Weights of a small GPT-style language model, trained from scratch on English Wikipedia.
Size: width 640, 5 heads of 128, vocabulary 9508.
Training: a variant of Adam for these matrices, 1290M tokens, 9725 steps.
Each number is 128 + 24 x the weight over its row's rms, rounded and kept within 0 to 255. Layers, rows and columns count from 0. Numbers have three digits each. The size before them is the row's rms in percent of the matrix's.

# layer 7 MLP down (transposed), 1728x640, rms 0.0272, rows 512-541, columns 320-479
099:124116113103119137097148135109138166150161129130131156135137155126122136108142125105146147147145164122125132084116123113114120132108134114114135145130080124164129116119172119155137132183143102117101107134133147108154146141141089118169153125096129094125069099123131126130132116102144108119100132090148128146128109124127111107150107105085114134101114112060132193128121135171121097113162152134000123139110118164130169104120149131157173132129113153118143128100105124137119103127133130
104:108151150158114107132149128113112127110135127131131114140102116109127114100100118153221117135165124129154115142133198149128124134115120114145134134133118083106133142120099123135105140136112095143115131142121154153156135129104130123101144147138140100158115118114148154140046139127098121113132107141152119141132132110156159118114096142135132081096099131113157117166123158129105101112164129133147117153114145132167122144147126118139141100093114081162172131128104157157129143166085136
099:105125078176138101119111110101140125097153106147126140119131082157154144130077155133198149089128148135128122135105190107144131094120148145114115123121165105090089074116121154121121163147156155113145135099126099124137093126139111109131164153105108188129134108121125098154166128115113120150128110122128087131153127130105161127165132123157128105130109122133092093145142136138154143112085097164148139117134128122148114134148155148145135109123090111162138114134184065148142113110203132
096:122124157169143120152146174135107137170100120102132136130149146149121119089105131111124170126138155148119103174128109121121085142153094148118156138167116150161152123136106101116166075096179160125106119142159100186130134137111094129133130135134158148083115129100128138149149076171086166136121133137160158106140140091162150141114150084106104114116132136099159160123138127145125118152170127126176119136159135105132115135128123104143178111137100091166102109135145140122128125120053141
100:142128126109145145138145149064132163157148141101166155171160157130133135113166163061115054119116092132084148113117140108186110116122153126136138150149138109143143142126072126128182130125111139105103123121180152110118107152168075092121132109132133103122086134129132157119119119115163097104139140096092159110133130141147178116083134113103113105184158087094152116120142150147108112133145135129122137103133124108092107126136086132092126113151064120109092137138086107122146069113113151
104:133132137102165138097079150164099040129133097142115168159126137136123108156132142134161148139162131147127099138117154148091118132124158151112134058099136154125124122097122069150104213131085124138111106148102160121128147128156106150135109102130122124168131196109081129135121118111121101112098143098111095140173150125104060148149119130132147127098164131123176148149127109093168138144148140140188162101126129121122116133117134116069139106142154138140118160143120099159079111131196098
100:096131151148114112146092140129108071136133105145099150138120162141144148132099124142140120118137104134119120129120067163103094127117111087140107128146107159111113103126177143146089144112147114088098093127106127094114178091118140126136106091108108131127097143113089118104127138158094128132128135133155148125103114117104116132116117080116149152124136110150122139169093110088144136184136085124115100140154133150142126153175128121116125130164117165180111128119094112109129105148135085
100:146144155116079134142131131098147147151140125164111118128141121182141155132132146136068134083111084128139100159107090121134172131134154102128134159093115123105131074144140165161131104145170078140122143122154121112169110155098137127128104138117128101148088109153094098100123137138139153152145109122114126187089113151128082118137068156114136122141121140132115151121110172132141169120159133131118134152156127123108120154105114128112075143129127094129145149109137091173121203143106120
094:161139099124164132168128060144161139124145134178102106089126121170120111159147149125125085137211161122088156132136162127099148104100149138166124104157122137119110103141121146152107113113128130099177141105156157121125120113170138154149084093162126110128138120142135110131101133109123142158098165090113115120142129113121071145123116125150145078153132104100125164153158119180164144143111148161131149165108106110114136114148107193126086115127137145118162111163088134139160121126113125
101:163095144119135157100137132162153116132104123094127123116111125138121126139115139116125132113141140138155121161146100109100149095075147155137099165107108151182153100081144116156104117122117161113111095129147149114129137145120113123141135142172166116140166113129161106116118140114150138157145162121142153074090122187074162120115167192134099141149137163105156136113140138119125137156171085117114131113141096152146171144127132149147135115151119112130152105152110111115171112113159114
104:134130137105119152102078106160122094136130132168145132148179128143115153110147127104120117126125109159103126144115103120168097152111146132090126091115097125099138112136130160163143171161130079118112106121131120111126123125170139090142124141112100133150130130169149092103139116122089158184098176130137157126158147140149129115128143112139137126138101132126087124154089130128119163169133140112055114145106148175099119134106126134077148146121170124120164135118069120142118102143125166
095:142133111104095090121083114114124151138161179176142121141130120112092097135134172101093154093172101101118129156096255126122111118129117135158129143124139114127102123113138122082148148179143138139141135178076130121142116127125127084127170141128131134179127127090130130156147101113128170171103090130121151110169098113169131133143153150156154103131098135146100159127123162103158070165156107106123120166106112167098142139104156156085111129108150104147093119120114107130104139132136136
105:129156117123139165125184108143132119098083120108114137100115117136098118182114145112156123141140146087107137084130117079146075068127140129114164134140141170148135156123123126135116141140156108131125147188114191143166105115137118138156129129136136164155144131139110133114112130096127153106142126133125143128108102113177082143121131142092190158164169132173145134167141135136110099111121109144149109143107120145107103138113122148139108107108150082151147119143177125140106141128160117
103:121104136118092081169122112113139100102142132121123133154078148144096122129106094108182127139072121096107131145075045144164117142088106137122184138151114080130121141085111150052120120105159156126113109129135104125104158102063105113146168118115108173138137120065150147122122141145112106123093057135140128134163138116143151131132123131077190100103113104120120121134126135163104130153133130117159145109157117131132123089126128127131053149114122120138143107142153151109100131121113139
104:134144127140149104163097139115123118141111149127140132085126119133132189129143158149107131098167132104164120106110069146151156147104153121109155149125139134156109115156170148132154101158109157108167122097121137132136165126117118117091152104080148133140144118127170136092130132149112123084112137112111080120123097128139150115135120132193115123108122091103110090124168121137124166106098119115146124106174127112114114096131163126151146130141089112145110166094125111168120165135153119
102:163157124127121156123141119121146077126102149134147123106104116135045148100155134098146107155142146122139160132165114165077139132127141163128106135141147111136119146109126155125140110127154118147099102171119112109155105105117164163120134119166094121132150130132130125131166102121107109149114161112122113159132141087136086105138093146106135159114117139121185146182115131095122094136118131100160159128144147131144160138117182145130093178130098109160102132141141109109120146173161148
105:104111131105170103120139138140092135136087125138091084126119139093140097098150124159164113130085149135092101123133114149120158067110119122129116113149113148152130136136112155132121166102120116136150159123153118152098110137089118082084078146126118141173137109125085141116145152111149110130159114133115099148155087106125151115150179160156119129118132115098122155131121097139136127150113160116118104126164150108169085143135127117143141159155118147147130123136137133148134125126112134
104:123112139129143112128101097114101104132125129116211147152124158115143140125150134100128098164116112122129168123122137157158111114119202125157143138166110148126113137133076124172098090116081114151151142128105132142125098156119136130128163120136143140139157146147139118170112134129152127181120106129110118156138124100182106092158144128113142148150098159125113134144140144112138138111147118154138128156134083166144090133124136134150163156149099103158106159126139141145102127151079143
101:143139133120204123107154164136100115084139132140130147117151127192079126112120108129184128147115149100066133083101176152129128168096117109093159143145114159148154121157122151135146086153113135144127093114159114150137164123112113065124152157148103145061159085152149179176118162122124146124143077122160134137134117126156146122149129131101096126148138106148135113090140124158131144107175125170127122087104146141112126122133191132097145134148141130135118089085090131129162133091086125
102:145107128131142130128164116107158130101104125172113139134110162154134121149151091184096155133125147124186113157150222150140154108146129124119153116099088111074100150130158145144155128111096145126116124070148171099139092112117092110150126132106109151108129138135101152158121120115135134122106128152145104136148101086112138144162143085128125169148159115133112147107152141095123088168149088128216113153117102142144086148110115136160114149138165161118110108143115140137142150122167164
109:127104142119116135151108163109112145123133114099145161124103148128119130134130134150143134169112150135146120134109099146137070118113142141103136157096137103126112131116133126166137112156122106132086115141131093154104109193092130119139170122121125113126097097091156126172137150110128134133188117088130095145156148123113115111164114127137151141082101125151113101150157082147104147150088113126108133158138139170123074116135119171103100111107179091138116131115184069139120050157100111
098:110091102123123094097150152144136140112128117176149187142113182128155144138183146107110152137126086123097156107124103136117173124122200108113112151091133128099139122118149132113122112156151143113119142142114131125140113139107181130156126112100112161135111144134140140097099146110145155143165142145125100132105097143126123175132143104105138146139133143140095121107162104132121159101158142165090123152133103111145120142143135169135128158117115108143136132081098116150106101116073097
096:120089134111130175127154133095154122122092170136154179130146076112186131121119120088109136127105133097105132097105216096124133115137130122155122135085127132143135151174150142140158160132138156159136116120138126144159108099143142140142112100086111143139133171101137136107120109159147201136160140134123120106130100144156115114171148167132135131158163166120086120096143127127128115092143157159155134128178115139124130114122146167139068144126084123130161097093119121106163156111141126
106:142132114142125137140138146110135148117142132167137094139103145157073141065103181092099148147137130148145147137094099158114121123092136150098125128100099129085136164123118116131128145139137117159131116166144143113126092125142112120118134095130107126126113110132100150129130097107135076099156080100145148145129163127133161105137144173114079115104187148153141097126177104115129147150056133155090145122136125135105113148127149182122151086152202093131088102160133139167141167132111104
106:125126161137140147106104142148105138143149118120152118141098121109100140100169132088178110130148159128090127150157062098119131139145161123142134085087098134127136129106117094135089138117129104118136119127129067122150136104155139108119106147105160119097136181133133110127150123138132124120111141117142127131148152077084121108140147087127145146121070145203125103167128149130129094092096115079130119142149153148117120160132157115112115107123136113099169125117113141091145121134094085
095:138142170074152123106134098144140167086106151121155138132142125137113137171145122147174147132103135112162138097129255121135124119133140122120124153149124142111097141134122142104154119107148068088119121122098081101126145116124111125146096109146117107155135079108132129161123138129156136120161061142114091110113134133149120108093144125094157126131175148169135110130089117116124121097098121100148152161084141102124097158133119131131110176107149159148142129144141127136115103161129152
102:113166122122113113149097120100097132116128106120084084114094108072110091105129139136149126095141103145102089124117169129127148119110137136110123173104137153168094122118145137125158131142156141128114133155133142113165159100107097138143122116136139124122144122170107082145121130177157132152124143135128137152074148109116112133100123067114101140109104115165116159087113131172146154129113085127091113142150128132149101171150106086154128126154131128152155111113154103129136107117144117
097:132120123111120159155102115128128115104156125128107125138155111126107122137143121134147121151138098144172099157089142118139141107153111123106115124140097133128160100138147109138118169149135129142107146141114125135124136169165135130103086079132114134125138058099161116104116147100084119115117076168110105169156100102119162148111069166113116116111118141167148125109108101138125158120121123137152174102168051077096133116144123132115124066131126152115144115155154119120124156145135136
101:131172128105151110147158129128153146155130092104130128126125176123160080105154140138111156115102129124108093146111135126096111128148155118137150099104159077152152132096124134090151147139105110147116121181137159108128117102142115151125103162122160091194177128133131095100119124072167107133126141103131119106122099109138155137139125110110130124111127117162102164129100141162129131151163100125109165152113072153096106166126150106166166107101116126093136162083140126136121142139119142
092:136119117149163141119136157126122128107128132176123127118126144110112126126156161182129100127191113162110118176107060170157085138122153105123115094143120131068139130117126095167131110107142102079099167140125139125142125177160095134150115083120143113143125098119097148107133081119093179123114117118121087115163110111128138157089145119153139158133121094113118127177115104124105144119124104109169125165124104106135124152142110089105117116106134146130138144129187135154090142159148125
# layer 7 MLP gate, 1728x640, rms 0.032, rows 513-541, columns 320-479
104:099156117145178110123102117075129127086077116182101116157110123123099086124100133182149158136153099098121092167107132104109140136113110148160156143132093123068179099137112136092127130159144139108114123138130102133148113110162094131123146132100126129119108126136158076091113126135078108123118115166140124104143162172103131152115121102085140129103141127113117126087144161099145121121137153110138116128049135105133116129102127152164100083117137147099116120144143088099167097107147183
101:170097111128163170084154130164138078100135155137171110078140112146128139139106165131136133156107102144136107111115150114106175079117167091151165112134153135183130159174106120124069122156126078165119136102117129108094128161153099117109139162113106125158095103106137135155098107165120093121156119115136129149116140146112128136129158149140167104095128139135083109145106117115151104136166119114128146123122143091095140146167151131162127131142146135098164120133074115138092131129134141
095:123129125123159087099150141158113159118091092090127130137118130103133127179126132142144098122070154102132126161071156159167159114204092118101135124119107132098153159094076111118143134050110171123120132156181117080147168108096103145126136156153168152100119118086107157146140127106161162115093123140149127129111165150138110088095142145104138105098146152120170178128121108134104137107121143111163146132116117098148132187116110096120147132115098077141123125109072147128142111125133099
101:138149088130119129141110093143142107091101170146106138162109161133143139108107112156129129136109119129153089133108120110145104124136141091119144073132110098131130137120120141124093128135105115156163134094123137107108124113064122092139137098167169136160137110099116137113122128121131115105111130153131139137124108105137138121105118121137098122114125159114144168150137186102108109148123120083147101165146126070143153135090171090161094102110141165128149143094088123134085138113087129
109:124128125126115153150173137116114113124136120109107156152087131101122089157174132083089133131088099121103157084132088128131134115139107138120121210117122116130122111112154166131116125136180183141117113127136146096136120139103144105145140188114142129093111139132142136114117144151117164107133145153150141134117147131107157103140092130148119106150142105147152129108101128129125158136110148113109128115126179130174110129134160166138120154158078106163133103115125120138180143156139139
096:108142116102110110172135120155122081156113121112142087201079124137134109067136142080113122147099083126156079110100140155159144128106116162133108085130163106151104109133119138143091128136124136143117138185107146117071137097113161102146130151115158082094117158118152131134127118143155129122137113162135172121129128129132136108145097136151117153122131153128178137106077170119104108138146131119136168132150138124138106113153190122117125169146110164157182102158099109104127169137105127
100:143117123152077121158120128104137099110113135120122165112172169138139109132090121137118157107103093120160086124098102104121158095085138118083148120153143142146123120145143147109140117123134105147123148114106117112129072107095136149121119110123151095159115108130135127099134162117102115140155121098102122113122131127098083077122115106117149147109123109125141123150101092156151143111146142082146124146117098121122142102135140170081107140078143141139080154105125133173132156182117150
091:122135119144146155149147125098116100138133111117159096119073112115142137150118159178133137127122099099169114143123142142126125147147188128128118068100175108130138110162135143092117125126134122088138097106127097103109134147158138106096116097125100146126138121104100109110092138177142107094128133115080081120143148093129122120152140165139118063123113094117152091145141123113081144129171109136130168144172110125107114103118093176145177107110185141141133141134154117151161201137134106
105:108141136150124113142088152094107152155136122143145129147149109096150123094096132145147148127135102165092089154159142158114103141116118113178139133118160153111144142161111118158112139122172160145139134091123139076131138149120111077129102131163121142142121143131084151068136118165083124120080113152129098100160137159125153068161159094160161137116094125130106153152153177135144127122166133135144120155131104149136080155146196126102088143104116140158114123087120127138127133161143143
109:135124145115128121085095101142108138136147127132126108148129145146133124122113118125123063130126131118131147152151109152145127185095125179120095131118113179113147147132159101134102123120128158166102155106144176103134119142124160108149147149124143126133114131089109151131112074146119080144142152082176169134140121146130123132176113150150172115168115128145112160105089138146105185125116135165134152116097118112130112104123115126126137163132148153115118107086111122113117183130176135
098:143114129108120138128077108151085131071104136119157097105120116173144110105160149103125141144123125142110135092136131146160089103125163110109145125150134046147178103151141164129092163101095146135094133109136092139145104097120117159131149126116150124171117136133127111112145139122124128142129147157122084111127127123163112107116119112107131137094147170117132155121117146115159106122149125162145127177133130107134152150114164149133133150133150124145136166158113121147121146141147136
101:141112092133088106105152148125114129148114175155134105116161104169127111116071142137122161141125091099139132181123122146118136187113114126085109144130141147127166079164137153099125157165135175114120154068135101137140141132152130126142133114100105102076164124128138113133111113146122172150075120120159107112121113163103125123120126137158081129137089162138118122142133112093144125127168118113141128155137145131165147090165165124147163137138139181091114112104150131149099099105161165
098:126090105132147168084086171141158121138165112114145086109154112116155139135133109133125153134139110139101145145158130117109079145133147137105111112142107126116131135124160091125129107143116148156141177107153147101131152095126131105140139142155126138133163133075120124119139138148131138173148122140112097124105141072124159137130117123139130175129117146096144168121137175110117143142135135122147101158134092164109148138122145172121128164097130125201145155135101136098148107187138102
099:140116100144106149136100144099137115165120085132140156116165122121179118149086102118143152140147100125114153117156099132162132146128122161132117122133146140107128134172139158141096089106147107143141168093163128118186190087153116160157133167084108116140142132124091158137108103166082151115166145144175106144168175151106158119118092111119092139127125103118093124118157115119144122075152111142164129102105105090123139098102115129135095119132122112141119125169144096149067126099150191
104:070100133098147115123101143132077130103070167108127106146123115121149162173105097142109111122132135116139085102110126179111113147115125150144110066093132118124085151117103133147157114139114174136091155117136153119108140108113101120170142111147166146123155103126166156153141134108105099169160132091133161140135140104121156149142137115083095147129114142108130166139124120068107123115152088161139135112122116116153133158117175132096097152139163126165154134103147128120102146111124112
103:139150147126170143142151120162125122101128150123130103108139132178136154157142064154144113084118128128114130128120100113109105133179151115138143101156107126135130135115150164115159115112118131192119144106144148144144119120129090123131187138121126141114151130082134124131145122131166100156117133080149169147121099128134082154114065121145097132112170122135156143172102156117119115153162129128108152145071141103135130123164119128134065115120137139120125204066084116118123120127099081
107:122137130127180166108113092133109115121119170138116130149145121101136141160102113112118101136127107139134140150103091138112091151090145142130145130116138106141155127097067152134140123124161137087155125091117154102122113140107124128185108100116125136118114116124140139147101144085133162102075114125137111120160123102120128102134088165127086166119138165126165180116140156142105114173112140116112122105130141151100110179134146128140145108146137133116128119099123124099126134115099158
104:165108119142118123138185170088089140117164155160137148156140106142131120118141112103128089126140126119146106124098113125076090153182132157136132142117120112122173137115134144118147123140114161133138077126129158120146135132108096128158129123154139117120131164109161138121113176127107126107107129179079108146119121112098160153114124132111157167066097107158115151105125134130144148123120135138170130112111135141174137117136104107081123107168127123167106166144145116101120163115120135
097:096135102141114153118137132140101127141115114129162151108132072128095115165094154146127098130139114114137129147153121100138123114122152115135113111153176166087150110125112152153154126139127103143116124161124106108150152135113177120131145125136142104131108122136113151116110144102154168173122129116168100094128123122147082144117123158151163097123121093093190192139102131150132125129171152136127137156144054129088151097087146160140112141146127130170118173156115164128147105152138124
111:096119130165110101113120157127107122111093138140130150093090114154145113129122161115111166116133144124106107152106127125154099107155153106078147131125125143151164107115085117152166130134126163133134085172131143175138155116074144128132124139161148158069143112131106131124120122099113155099113146140127120096146151113118116093119096126121136114137160134102119141123136142104111151160127123143133139082135114123131133182137155153125097111114151162148133124135129094128101112120117170
098:116116154126130151128161142141118116162127141088124144161156140119127078151138114075110124132094153112112132111106117145101200129137100107136139127121145130132106095129076137171122136124117145089158138170114121138123161129120127144125146117048112152132143149108127146151164113125157144172147133109093125143138148146096149098083128137120156134119150105149095139053113120107112090168164167155128122136126137132117128106085128130126080131144096126186127165105136121085165093181102121
104:146116151188118158113114101155082126129100136104168119097102084113151111163128136164089150136154102109145112120113126090095117105139153116147107087138108134125133132140124156136166139108121129088132146125167116077152125078120097102134132128129129124161141141131132140140136106181127183116153127128135102098099120122088102138185120113105129135150146128160114181151155131112156098073133162151127132138122088066149125090127122160087109154088115163176097109140083109140106128134138136
105:153171123138122156132124152123155118126133143116136106128114112113146139157087094078100113124096151110110126096112121155150132095147101114111122124165135116126156102101108134146146115114134130137142122108118140113144120118096125142098164108116184132089143174156122185165098144110109110086112134070140141111104122121152133152131090118141124155147109127124195148090092162116120140134152113114149071122134155122134123137138134119120119137153126121113102176121150109134095138124206116
111:124102113130132148098115092152114145078108134150142138116134106142101107145093152129096161137110094152130104142120120161168118096121148152134123116111117139132113092135149152167158124132136129157105118113134107125099155134098109134177115133133138098092125117102105102152100131148177152092181155117160090112139113109130163088154158153119168134116146115164102111128111105111172103125123113136134172151114121112167092144123174173139143152163176092183133116147117169094164101131111114
087:137107152143147111128090139109114124132134133169143152134098129148117150156112177136150137138133125159135136119099133136117103121123125130184100144177089154169137122146093125123123109139090157103121098108110160125130147122098143128130098117188163130137142141146150128136152131129126140133150081107130112130129121137121102157123145154094141122127139148102156092129132113150102117098133090131111152124137116134118096097128129110129142078092118101211127129114100142174114116114084136
104:123161127103119108152151139115119116147117129126141163142104132123114108141124128107132124109158101135132114059114111126147160125111129145114132119143162147088125103156159128128151107140109150087146151105136171107128107122078097090130117146113174137094121102123125118146153147098144093134164127143089167149120139113098119104158111155135123113158118170161113137112116152106130112118176135147152147075117114113080119126157088139125102132093123135097172102111092162142112138127141147
094:144100131124087157154152116096118121097108109126132111093107142102099103148149115137170115170118134161142124109111099148115134146120128128130112136133139112100123103138137118115112116143131133126124104112125116112119122102112157133143131093182099143113134138170111139133080104136147143129121119153131125106126152139113117077160141116144139060140100101122159114147151158156132129108160137122111112140116175142123103162136133115186106150080173135138081134077139127135152123107140134
105:151136155174124136148120098112048084124102140124139147111142116129114092124137159121141116104159117128140154128125114103119164159060095116125165133169082197154131114099172129104158164143111155146110129069122107135139159139125098121118098110144136124128121150131080077134133144161132125128117146139147110128121153161122107115108076127107092095131130127210141105140128135167136156123118125132126101148161153066122116106134147091126171125123120172117122108127115123147128143148144153
107:167077120162130144146115164104159115113110127110124131096144166160150119115134156149103120108169100136146114150121113162110100133129108103099126095123094112132127105124116134130109097138154058142076115141152125115107124137159133120146125138134101121163140132102109159121113108135110139132079110138094106151082111133092121149128166143174126114137123116111122161156119138102111142103110100114155103151122088098136112166180114117149126132105115146146122159144144183109152180164127129
# layer 7 MLP up, 1728x640, rms 0.0312, rows 513-541, columns 320-479
105:142125106158121154127101139155094125156166119143144092134113159146141130100114127116139142114091087150159118116104135147136122137135137121152101106117138197067160130148104078168133111124108125113118103116166143092094065123131125118109153152137098102162106136137076181109089160157144137128187128052149164110101088145134163137172171112144109141093181112099132158146157135156118111123120144084111114102123149135162128149106110076103142124128108135121115124108116177109120084126178111
100:124157127135162118168090151129172128097156116154160114155147129123175080102168086146138114097102142142144134125096158151126143106072119148126123104137129115120127121147114118115150163094119156074128113125124092161139113108124134080119110122159130141158099137127131150138102126117117114154137114134086083145123133165152130116157110126131090133156139139140176138163117121120114103107164108122114120114126091097125183105173109126104128105115133140123119135119121154153164119097090115
097:136135107147122096122086130154113143123146133137159136135159121172173101125125111137133144118155090158126156121128103152103120143139110119116105134124120145118157178134096139072127138097125139157104160169161084133119090132104137089129151098120091123122122141138114142138110170133118128096107111142134107171126120109094130174120090137162123168134122147158122132161155123103098147090130095130127100100048090123146129145159112165144111155122121115110113127097154103130126177113113117
100:122140099154110136132146139132122147097146157144128129162077078109117133141120164152115129122119126139109152079117110114117077136164139122145140092119131127132139129152139136151132170103069103140134139155132171123124182137132110130143095139106128141105176104166126141113142127155120141163127123119136065122125113134111164124182130131128086121063103105091099133136109115114112178142109151163092106137160173159163128158163141144111130104111147130138141097110128157129148137171133147
102:139116138140117110124119145148108142101110084152147162124141146123141168119114129150088118102121136111140149180114157097110138159145107134150152131122069136132120115150130102101142109115151134115121151164093127080149118127121189161122132114118125179112139123138115120152142123124147163083136117139119104168120094155098152141113169095124102203100100124111164100134147084156126139133075137156119092167134123140159119151105108137104120111115122118120111114137171136146120137139079082
099:139100144124090099116144156143147137134119140094164135183122113114131152121134119122138132122128129099165122148120145128155134142119105172149135119137131140165141127122138087107174089142140104166137164095103131139116134131108150141140131099124161129156102145080156135128165101139155120130123132131107157127139136122140108173135114101184125122132139150168161133126139111117121135130137114129130135107180107127084129143117098115132131146155119139122123123107158158122155175119136129
103:115125121110155132098071129142164128106140136125152129117122113164137067131138126104082113095108125109164122126088117148117109120139096125132111114096122112078147069126134120139142089134113131121107126161162168123153118139131106120158158139163123130102098154090112162108130126159153127163118104126105129133126154150094135149160094086136143126163164102189123155140141123136130161137103070170131137111138131139119116135087125145131169142131140105125109099112121142134134098141123156
094:102141104121112096136125126099166131176097095133144104142126117111097089066148131157143163116100142146145075146110142101139111178119130131095109094098119152167148104148122142115183117168141132090168102123149148125125096123136108126119140135133131137131143101163091105098145141125131156125124093181083147101140115110120180124124085141160082136127083161121114119108160143114118140122138124142134108131135131112095119117092146110095127165122168099161115155079165171123125118114137094
101:105145144133162092133138091114142082130057119138148151151121178126161154118171143159122082155132126129113141103122119087106110122114138114145132151121098115126129158142097120125116103146154139145132103123119119135133094118095140148154162106170151111181130134113102105143145127094148139113113123146131153140155108125113130134111095136141149120169097116136103138119135142110129150076095129122118136114120131202147070111138128162131122135155115105072133188089147167118136114129134111
102:101151149113106127115144140164149125142115130122160131083109089129150054138145100163147115103082103119132132142155152151123135103117157118111072168134148084084136113140106142133113098136126088151098132160149122132141116133156144134111103163125115129104144122095126141095145105115141152117074165081116120145128136100151119144125117145119130165142151099112106110137162145099107107134123110110127121123084105156156137171122123132115101144121130121125137158142075123167132105104117138
098:157167115128138138090139145175103160130172078122141131131121143118094150083097157135118139161125136122121154085161142134181131097153127148115137142103138114149127089141122120118120139110115135134125118105093116063172090083152117157094131110149162103153095086147116120159133128107122109148100109146122118134159131118111105093183125148108166127142121136089154122108147119107160150143113132140158164139136104140100127165149172190101127095129148103151115144155148130123132129121116123
104:141100125175092173134106154155140125110133101120110095141108105144147096141116147142134163143136121144136167095140147079087116152112131162120098137136135118093153109100127144096112123093126162102139134138108142116067157131112112154136149122111128101096160141102140129116111159078116137144124086096118133117127154125149122124146162121135097106146152108138125115124112115113130149165126134102109132110082141097121134141124134113109147077124122133125140132176126117140144146110129106
102:159122114166120120118225108159090096158147121128173106106157145143097127104100131109148089180140124120142136136150119154099127174127115122162095147110151141137147086143098162115144151136142145153126085116143137098106149052149147129155120155146114095121129119111100133150139167146126113137148097145161099132129103136090162118149113131087171129137075127109107155116132136124122115123102089128173125140141137136102131148113143140164180152155113113099059128143107106117107114134150098
101:157147105103121133103121114128073143130143160088138133131111142112120131138156193119136125131114115162131115137173130118173128104092165162116101083138128121127134165140164121142169095132143092115163112132116079175140125134135109096111065131161122123176151127095143149111126155149159196116104158126131158091135118138145124121154101145150160161093193125131117117159145144099164132146135081171158166086148122127104132093172124106131090162107124123129118118119114128164127131098125147
102:149114117146114120129158132151072146110119145114103125157131173132109111101145142115178102096160182138090134137158146121122093160132090127099173131139132116085138125110136140119114148101157168135126121136133095117120149106131136150132126125167118171126135114154124125119123115130137130090117113106123127098159143095117139114133140125138153171104095142124118174147141159089124120135120128115122130123108113120134111129144144082109124142154139137135088121130144160160109108149105162
102:087157136103102107144135110157138140147119151120106113147129170147120132141113127154098134090175132129116127113137119088122150127117128185145184109153114141127123134104146140130101168146131096168141144133141092145096108133120146135121149109131156131130141124131093151135123146109121120120168132110164133143121125113143138168150155092160111113125131141124115100124120121131107088162122141103131131145126158179149137164095140159109136136138096075103092132164133079114171088103119128
105:144123135141131130130146135125100105153107124149097107144136130088117155106095154132104152128093137130097128173104118118136118151124116118118105084080106093082104176138160120138127100120101147139111092145114093132098161061112120127130138156172092145156173125105075085081091109132135110145147086155135128165141125067126112125123128050094133156098185084139096122090132097105104149110110127158137117145146140130157094107079161144108121153136134134146138151168128121135125125115148109
102:087137120121131125146124118131140125130136138131110146117132141102139112134108152113143182140103129067155148093135149085091146130138147158110132053093101098126101125131141140120085135096132138125160127129116147149118141174092130095110121076146160116165148139136145159118101129128148151111130119115135171096074112122177091164113141101140130136156164137122119127167127135146124170133117134181122099170157163075147152128126159134118111121101168141118151158111148137102139140130097136
099:142126103125155099124153127127164169170148116146114158063123110140124153167090099103149111125054105147118128113100146116146141117109172161116135130118164155107160172133150130138160156113122125131140152078125144135151084127098135128134116169146115142150131096109123161123117129100127151144167139093139144109087161109170107138094141134104161116097153116106140115119172138103134143120128190138141108148140103097133140158161121143114138144143181112115111109176093123133111169095135133
109:161162151119143146129128150134143124137134145101139148163148130127122089062130172098142133099131109124125128077122132111095108112154096180106140099123111132102100118125075100131140089119127138132114122142112102072096085161190135124127141112125141122105067140158091113137113148117118108104135050129115133138119134120160127137108093130127139133134089111185095142120123142104149128116125117118133102098076155121148150149137117144146132115180091126091082064172112158147103131127101087
099:151127165117100084132125135118132123151110105138140138172082120105103108131178140123137151099100126162121110166121150132106110136160118138135160117134115107175143151118105122134120150098143147137129113148109195094149160078119110132101116123101156094154133113072158147139140158125124133157114129150156164171093117119107135112115090135112157098111130082153145173105109099130121147105094154112159115158118136129092178122124144087127103147130145128179157115103156132093150115159131123
101:128129127139186161126132131116119119145107125117128105106163137107154135114176136131081131102189166127123139124142143152104137115129119113177107141117156153139154119123107113096153098139087105124127155135187124108135181140084092093096118126148125127060156147095137128189124137124163146131139131114177098173141162135117121125137113140136166193129123120126166139123093123176103129122119142136112100161131132150149113114147104137152147163140123102169093131170143131136151141157118113
105:112170116149179125114135141166145146057155166142103102132119108103126154121125157153147119118122141107095147145161136125119136125115149150086139140126158183123145186152131127123099107128129123130088089165169147075142141154153168121155130093126108137139090131106116133163157125117145114152156093093115157112131153135167123104105130144118137148143124114165114124121174118102154152125103135139127156113117119165125144090148114092170140124120137133113113109135131107122144129122137112
104:105138142118110137114139170109157118093107114120150066120149141111125105103154134175136136105159127113112195127154128157138073121155140121160177106143115097116122150123147075157124133139124092115129103126082132111098140105149132110093107169132165126106160140137136139149137092166162122129154162106126130127144126128096153082116103105148105147185124117089139122090116183080127101139131108120133138166098159115112105128123097159135119145138117130125155139145112131099149076107093117
093:120119104157129137125154133102135102159187135126138107141130122110134112086105131129129146132096143163144108094116111124120102127130131073158094116187128130145150139156103113103162114153133181138154088137129117131108153143150151127100135170186142119131099168134135079104133128147152125096153167106110145137138161114096123148137121148139112106112133136134143145135131137142099105187132132110171135125147148155117100170130104135112150105127106124102138078103177149120131125110111099
099:107140107086110128139113128172145103160102131112087150102109064106130139113141076144132126128087145142128136144128140116132156122105148130148083103109142131136140100168133147100107097137124118109105166096124149135165132100117097138125125149117108107135151153123120112125109097101129131111128129179106148156090130122116120107139113086159141151120115166122136142113137180111095103102153118164140148136094138129099119153125143129116099106141104135116160137115124135138116118144100129
098:136135182094126131147158128140170122165151136126142145121103109140157111120089103117149110151101149127120107147086100108128076132102112104127158131113088100163126092152136115138168130116102124129108127098122099167144146106137116089156093096178146150091124152143115120141118124104186154124146113144123139130117107148111124127133118119138128141120124080137125074111128114112121117133145123142160135156094129129143110104121098129081157130135153143116117161106137119159147141101138095
098:108113147097101124118135139147122168155122128119122097156092113119130127095109124114160105191136136099114103183112160114144064116145132160105136130143118190139102107122074139137108160149122134138126103117112096138117116106114115137113100124129074121147132161107148140094133153148159114124098157118146138121108089113100151073154118135113089138087155146084166107101131136162119126150119104142104196131138089114103117074119103165125081126128137120181087136142102119121093129155103142
101:137124103080077099137081137105148143115145128109140130109122151105124190115106073114131133148105117111117145122114127137128126068119160098144136154124105124119120155112110154116153137117121125140145153161089138147111154091156139154173113131162122131110134181152154112153119130114178101119153157115171155129141154147110108118124117132125130109170133110109138159098099114161099100148107062153144159105126192160085114097135145116140124098135116088103146140104117094110125115113119124